Each number is 128 + 24 x the weight over its row's rms, rounded and kept within 0 to 255. Layers, rows and columns count from 0. The size above them is the row's rms in percent of the matrix's.

# layer 6 MLP down (transposed), 512x192, rms 0.177, rows 394-424, columns 160-191
size [ 98 105 106 100 100  92 111 106 105 102 104  99  96  96 101 103  95 101  94  94 102 100 105  94  95  98 102  96 105  97  94]
[[154  69 113 127  96  89 100  82 147 114 124  61 156 141 145 144 159 138 116 124 128 147 148  63 115 116 126 141 130 118 110 130]
 [164 105 131 128 150  74 145  94  85 128  95 120 114 155 113 108 152 123 129  81 162 124 105 151 116 119 111 110 134 124 137 170]
 [133 124 137 166  98 129 135 128  89 124 109 125 150 111  89 143 118 106  84 106 101 118 178 147 114 136 127 124 106 124 123 148]
 [ 96  93 145 142 152 127 112 127 142 107 120  95 131 108 142 136 180 127 121 157 119 127 163  54 147 168 105 171 139 115 137 161]
 [ 73 121 129 142 127  87 135 111 129 123  53 130 143 121 103 139 161 123 133 117 102 129 126 145 132 116 118 144  94 123  81 130]
 [142 141  71 153 133  61 134 174 114 154 131 127 146 161 101 168 115 103 136 152 122 143 135 140 103 159 126 117 134 140 112  84]
 [135  96 170 118 154 140 107 131 147 146 138 105 122 121 149 118 154 111  91 167 107 121 107 108 150 112 141  92 105 108 131 125]
 [127 110  88 131 146 188 155 118 129 114 116 110  89 108 122 154 151 135 126 106  92  99 132 151 102 128 143 144 123 135 106 142]
 [162 139 120 129 114 141 145 148 119 100 146 139 130 135 146 104  69  78 154 165 115  74  97 102 177 133 152  94 169 149 127 129]
 [124 124 140 134 128 161 139  91  97 125 143 129 160 136 151 114  97 166  92 141 113 128 136 170 155 130  72 111 132 119 112 187]
 [103 142 168 184 164  93 115 142 132 148 109 135 135 155 111 126 103 161 176 132 134 167 133 134 129 139 173 100 174  89 113 145]
 [124 175 169 122 139 118 151 101 130 111 173 141 135 122 129 134  86 123 115 122 116 147 182 123 123 140 140 117  90 117 140 118]
 [136 138 158 118 130  86 110 118 130 128 112 121 141  81 116 113 100 174 120 116 128 144  96 102 114 131 130 150 123  98 127 158]
 [108 138  40 142  99 127 141 168 131 139 102 139 135 119 176 122 142 120  94 152 106 146 164 162 138 141 175 140 113 101 134 113]
 [111 141  91 167 144 137 124  87 110 158 102 125 111 108  84 144 134 108 166 127 142 110 113 143 124 149 174 126 142 142 120 109]
 [162 145 137 150 119 129 125 105 189 107 128  99 160 146 140 131 118 133 111 139 122 137 106 149 117 142 124  84 135 121  50  99]
 [ 81 111 122 128 103 154 103 126 127 150 166 125 155 141 131  48 164 138 115 132  98 146 103 137 150 133 147 161 123  62 117 178]
 [120 151 125 135 128 142 138 116 113 109 126  94 123 116 121 148 119 119 154 120 160  98 121 137 116 165  96 143 133 142 145 118]
 [132 120 139 119 172 190  95 118 106  90 115 150 143 141 117 142 121 133 129 136 169 169 116 151 139 146 119 131 121 144 118 141]
 [116 134 126 120 132 130 101 139 133 157 148 153 155 152 120  92 128  83 115 117 149 102 128 114 121 110  82 115 128 164 126 131]
 [150 130 107 111  98 199 136 146 129 122 136 129 105 129 136 150 102 109 159 178 119  75 143 133 156  93 122 109  83 140  89 115]
 [129 130 129 143 110 108 135 139 134 104 132 116 151 124 119 123 120 131 109 126 104 142 108 141 125 168 101 132 102 146 167 159]
 [108 143 128 100  84 157 172 120 125 159 123 126 176 180 115  99 146 130 142 119 108 114 143 132 154 136 170 131 124 153 141 113]
 [149 143 128 157 156 123 132 154 130  96  76 153 124 129 130 110 129 108 115 128 144 107 124 152 145 125 142  77 178 140 119 138]
 [157 100 120 113 132 147 103 122 151 151 161 124 165 117 128 174 168 123 106 141 142 156 111 124 143 137 140 139  97 125 115 119]
 [164 134 126 126  88 205 127 134 121 109 151 130  88 122 164 129 118 116  95 148 135  95 113 143 143 139 178 148 119 122  94 104]
 [ 81 126 124 164 159  70  98 169 125 123 105 101  77 102 140 137 136 166 108 118 114 113 117  87 115 114 158 133 111 117 101 125]
 [103 146 101 145 125 162  96  84 109 143 145 144  35 119 121  97 133 164 121 114  62 132 129 134 197 101 123 127 138 119 131 111]
 [ 90 116 161 163 145  91 175 166 125  94 160 106 114 121 171 133 162 164  81 133 110 176 151 126 126 133 145 138 149 141 143 126]
 [112 144 168 113 169  84  91 103 102 136  90 154 138 119 141 146 166  99  96 106  88 135 149 160  93  92 126 132  89 129 131 160]
 [ 85  57 130 159 133 169 123 153 127 104 140 166 141 132 136 137 176  98 146  91  68 128 109 121 148  97 175 142 131 116 126 108]]
# layer 6 MLP gate, 512x192, rms 0.18, rows 395-425, columns 160-191
size [106 106 101  99  94  99 100 106  96 103 105  97 100  96 100  95 109  99 100  97 102  99  90  94 102  98  94 108 100 117  97]
[[101 103  92 136 123 167 121 111 120 102 121 128 123 130 125 130  78 144 176  97  63 106 124 116 163 128  93 128  98 201 151 137]
 [ 95 114 165 107 119 135 158  66 122 144 106 138 156 158 135  89 148 159 126 182 107 108 132 122 103 141 126  82 143 142 121 105]
 [150 142 114 152 150 174 130 147 155 115 172 148 132 165 177 131 121 143 156 148 110 154 188  72 102 134 121 161 127 127 146 152]
 [154 134 106 127 127 131 112 104 133 117  93 123 176 151 108 156 110 130 150 163  92 141 140 130 125 149 110 128  95 113 118 144]
 [140 123 140 127 111  92 132 117 143 133 150 148 108 142 110 146 111 138 124  97 153 153 109  96 118 128  99 105 116 105  92 136]
 [148 134 150 136 165 148 102 155 124 124  87 147 120 128 106 113 107 118 105 124 152 165 112 123 145 136 139 144 120 137 117 110]
 [186 161 122 115 160  94 133  72 180 132 124 131 118 106 204 125 121 115  91 144 130 132  91 142 146 167  91 105  83 157 136 125]
 [139 162 119 138 130 139 121 132 122 138 103 121 137 155 103 106  60 128  83 122  97 168 155 121 149 174 143  91  97 138 122  91]
 [119 144 141 157 129 151 119  70 122 163 126 130 140 148 137 109 140  94 177 132 155  92  95 102 136 145 139 121 115  91 131 131]
 [ 80 140 128 129 134 150 154 123 115 124 104 137 102 111 117 116 111 134 124 134 108 159 169 133 107 124 132  80 141 103 153 147]
 [119 112  87 141 104 114 139 129 128 115 172  98  83 171 164 137 117 107 124 142  95  87 136 127  90 116 158 144 110 107 143 145]
 [113 104 154 159 146 132  91 101  64  84 152 135 145 137 149 147  89 128 130 104  75 143 109 133 116 145 104  90  92 116  81 163]
 [155 134 152 141 158 139 121 147 128 140 125 132 124 156 165 137 142 121 122 123  88 117 119 127 101 165 180 122 141 114 147 162]
 [124 131 136 108 103 101 129 107 126 125  98 145 161 150 113 126 145 120  74 180 130 149 151 135 106  90 114 162 138 135 177 114]
 [104  98 121 121 112 168 134 134 135 144 121 121 112 122 105 133 110 128 140 121 153 114 123 130 142 115 139 117 118 126 139 149]
 [124 134 106  92 145 162 135 105 156 112 161 117 127 133 113 182  94 113 132 111 166 123 161 101 117  97 126 110 119 168 103 129]
 [135 139 117 137 113 132 138 131 152 107 138 100 124 147 145 179 146 108 133 188 160 102 149 138 127 110  83 186 148  94 147 134]
 [126 179 135 119 168 127 128 132 118 103 135 124 152 130 152 161 145  98 165 119 134 125 136 145 154 131  94 125 115 123 152 139]
 [142 124 119 141 111  89 130 154 132 129 143 137 163 149 161 100 125 140 120 156 121 124 115 163 154 120 112 143 111 160 125  92]
 [142 140  98 155 112 194  96 150 163 118 102 135 160 179 153 154 135  98 117 149 139 101 109 135 112 156  87  94 124 106 103 136]
 [129  90 100  74 118 130 113 147 114 161  97 103  92 103 127 131 147 109 165 176 112 119 135 149 163  91 155 138 114 179 165 140]
 [132 179 127 129 110 139 159 113 146 101 121 120 117 120 143 129 117 110  85 157 146 150 113 147 105 115 101 114 140 139 106 156]
 [131 138  91 160 146 115 172 113 129 117 107  95 125 153 138 140 143  73 123 167 134 140 145 178  98 125 170 119 164 176  92 148]
 [125  86  99 115 112 167 144 132 139 142 128 156 125 137 133 141 155 141 101 162 110  90 121 135 128 156 134 130 114 149 132 126]
 [122 147 102 162 123 136 162 123  86 155 124 140 129 136 153 112 110 139 176 140 134 120 155  96  86  94  95 124 119 110 110 140]
 [163 106 111 133 131 135 128 124  98  91 107 113 135 156 151 153 113 132 139 148 138 126 130 172 131 105  99 112 143  89 157 129]
 [122 129 120 109 115 152 159 134 154  96 125 101 167 136 146 147 123 158 127 141 151 161 172 118 125 117  85 106 133 113 134 104]
 [145 148 119 128 173 115 135 133 149 149 112 141 105 113 157 121 130  91 152 154 150 116 158 118 167  90 103  88 116 122 142 132]
 [171 128 133 132 126 172 123 115 131 141 130 113 161 153 146 130 122 134 164 116 106 156  91 134 152 151 107 139 172 162 129 127]
 [ 96 121 108 132 140 173 115 118 113 137 125 124 118 125 154 163 120  94 117 155 107 147 189 119 145 149 123 132 104  94 147 150]
 [108 130 116 164 128 128  95 137 141 130 146  97  90 153 163 117 124 156 135 131 134 137 109 152 140 139 119 128 116 159  85 127]]
# layer 6 MLP up, 512x192, rms 0.185, rows 395-425, columns 160-191
size [105 100 100 102  91 107 106 105 103  97 105 100  98 102 103  94 108 100  96  97 103 102  94  95  98 105  97 104  98 106  92]
[[143 158 134 117 132 143 136 129 150 125 136 132 101 119 151 147 123 127 116  97 163 121 115 184  99  61 118 121 105 122 156 147]
 [138 141 116 153 110 130 119 114 143 105 116 147  97 156 129  94 109 150 131 116  90 121 111 101  87  89 182 108 149 136 117 147]
 [107  95 131 133 110 118 147 131 159 151 127 134 165  90 153 141 133 144 144 119 139 129 112 144 144 105 128 171 151 151 115 156]
 [122 148  87 116 158 110 138 129  66 102 116 111 118 129 129 161 148 142 140 126 124 174 104  98 121 131 136 154 131 108 130 118]
 [114 104 161 114  66 115  89  96 117 131 117 123 100 114 111 126 131 110 132  81 133 110 103 131 134 120  95 121  92 131 135 129]
 [152 126 134  80 118 125 134 141 153  74 140 104 120 130 123 183 116 150 124 122 108 160 127 112 129 148 139 131 111  80 111 117]
 [162 132 133 128 117 123  92  95 130 163 123  90 125 107 145 125 139 175 177 144 151 136 151  95 111 144 116 170  91 108 154 153]
 [ 97  98 119 141  84 101 148 147 103 131 125 130 148 163 136 112 134 174 144 129 157 162 113 127 131 124 143 131 111  82 135  99]
 [108 127 139 117 167 117 128 113 129 152 127 146 122 133  97  97 152 172 167 137 132 106 134 160  91 121 103 147  84 139 115 135]
 [142  98 111  88 155 119 116 120  99 136 107 178 143 141  83 131 150  68 139 141 153  94 133  86 169 142 137 142 154 122 104 148]
 [113 143 138  66 149 146 140 153 120  60 126 133 122 130 109 140 128 110 176 117 110 130 117 114 175 124  90  97  95 110 105 142]
 [140 154 119 118 161 112 135  93 153 150 110 105  95 155 124 100 122 138 128 158 163 114 148 194 138  75 121 113 128 129 178 116]
 [160 122 105 155 152 150 150 167 105 113  99 131 134  69 124 127 131 149 118 111 133 130 137 125 105  73 181 118 106 177 109 118]
 [171 135 141 130  70 109 106 121 128 120 109 141 143 132 123 105 108 157 149 146 127 162 172 124 110 103  83 139 132 156 140 132]
 [ 99  87 101 133 128 136 131 158 163 135 152 125 135 166 140 136 125 132 148 145 123 114  73  61 158 115 150 128 110 113 174 147]
 [103 149 166 133 148 162 142 142 146  95 112 142 112 101  97 143 133  95 143 140 154 120 144 146 132 110 117 138 137 122  88 156]
 [124 135 151 141  97 135 126 106  85  99 113 126 154 154 110 162 108 113 166 124 106 112 148 147 133 137 114 113 106 161 126 131]
 [119 104 153 115 161 138 127 147 132 129 116 100 123 129  95 118 119 130  87 146 159 140 131  95  80 148 147 133 144 140 172 113]
 [128 142 124 109  55 146 149 134 163  92 119 114 110 161  80 109  98 157 135 140 183 127 134 106 128 182 155 131 139 105 152  64]
 [119 121 137 123 113  64 130 167 166 158 135 127 146 153 139 169 130 116  89 122 129 137 109 156 124 111 119 130  92 155 100 143]
 [112 136 171 126 106 126 132 162 106 119  93 120  91 130 122 105 115 102 160 176 136 132 123 119 145 142 133 173 102 127 133 179]
 [129 141 148 108  91  99  73 147 132 102 124 136 123 134  66 123 130 127 145 127 157 138 122 107 150 151 119 179  88 136  90 113]
 [146 141 140  97 120 151  99 121  97  91 194 117 112 138 141 125 119 130  95 134 146 127 157 121 132 159 149 111 140  82 114 198]
 [ 94 100 135 131 125 129 103 148 110 142  98 140  75  91 127 133 164 108 127 160 162  76 193 116 139 138 141 113 149 111  72 146]
 [132 153 115 198 124 110 136 116 135 129 117 110  89 100 148 139  95  85 111 116  79 119 117 167 100 107 143 135 115 171 120 121]
 [111 145 140 110 101 142 147 167 114  65 126 124 154 153 125 123 118 114 169 140 142 114  98 183 140 107 131 112 108 119 137 120]
 [164  76 141 158 116 109 124  99 120  87 102  92 115 112 113 154 123 125 133 160 119  95 116 156 114 139 110  85 136 123 135 118]
 [115 142  86 135 113 151 184 100 103 122 152 139 121 158 138 144 101 127 151 142 137 104 168 130 176  65 162 110 108 127  72  95]
 [152 138 107 158 155 108  93 108 105 173 141 129 118  99  98 126 182  94 100 125 134  88 115 143 115 117 105 162 121 146 111 136]
 [135 135 144 140 106 113 106 118 142 134 143 117 106 157 160 144 126 139 133 136 101 108  83 125 165 162 149 126 108 129 159 174]
 [128  94 119 126 145 149 123 124 115 152 115 110 160 131 171  93  87 121 112 112 183 155 121 119 158 117 118 155 160 114 101 163]]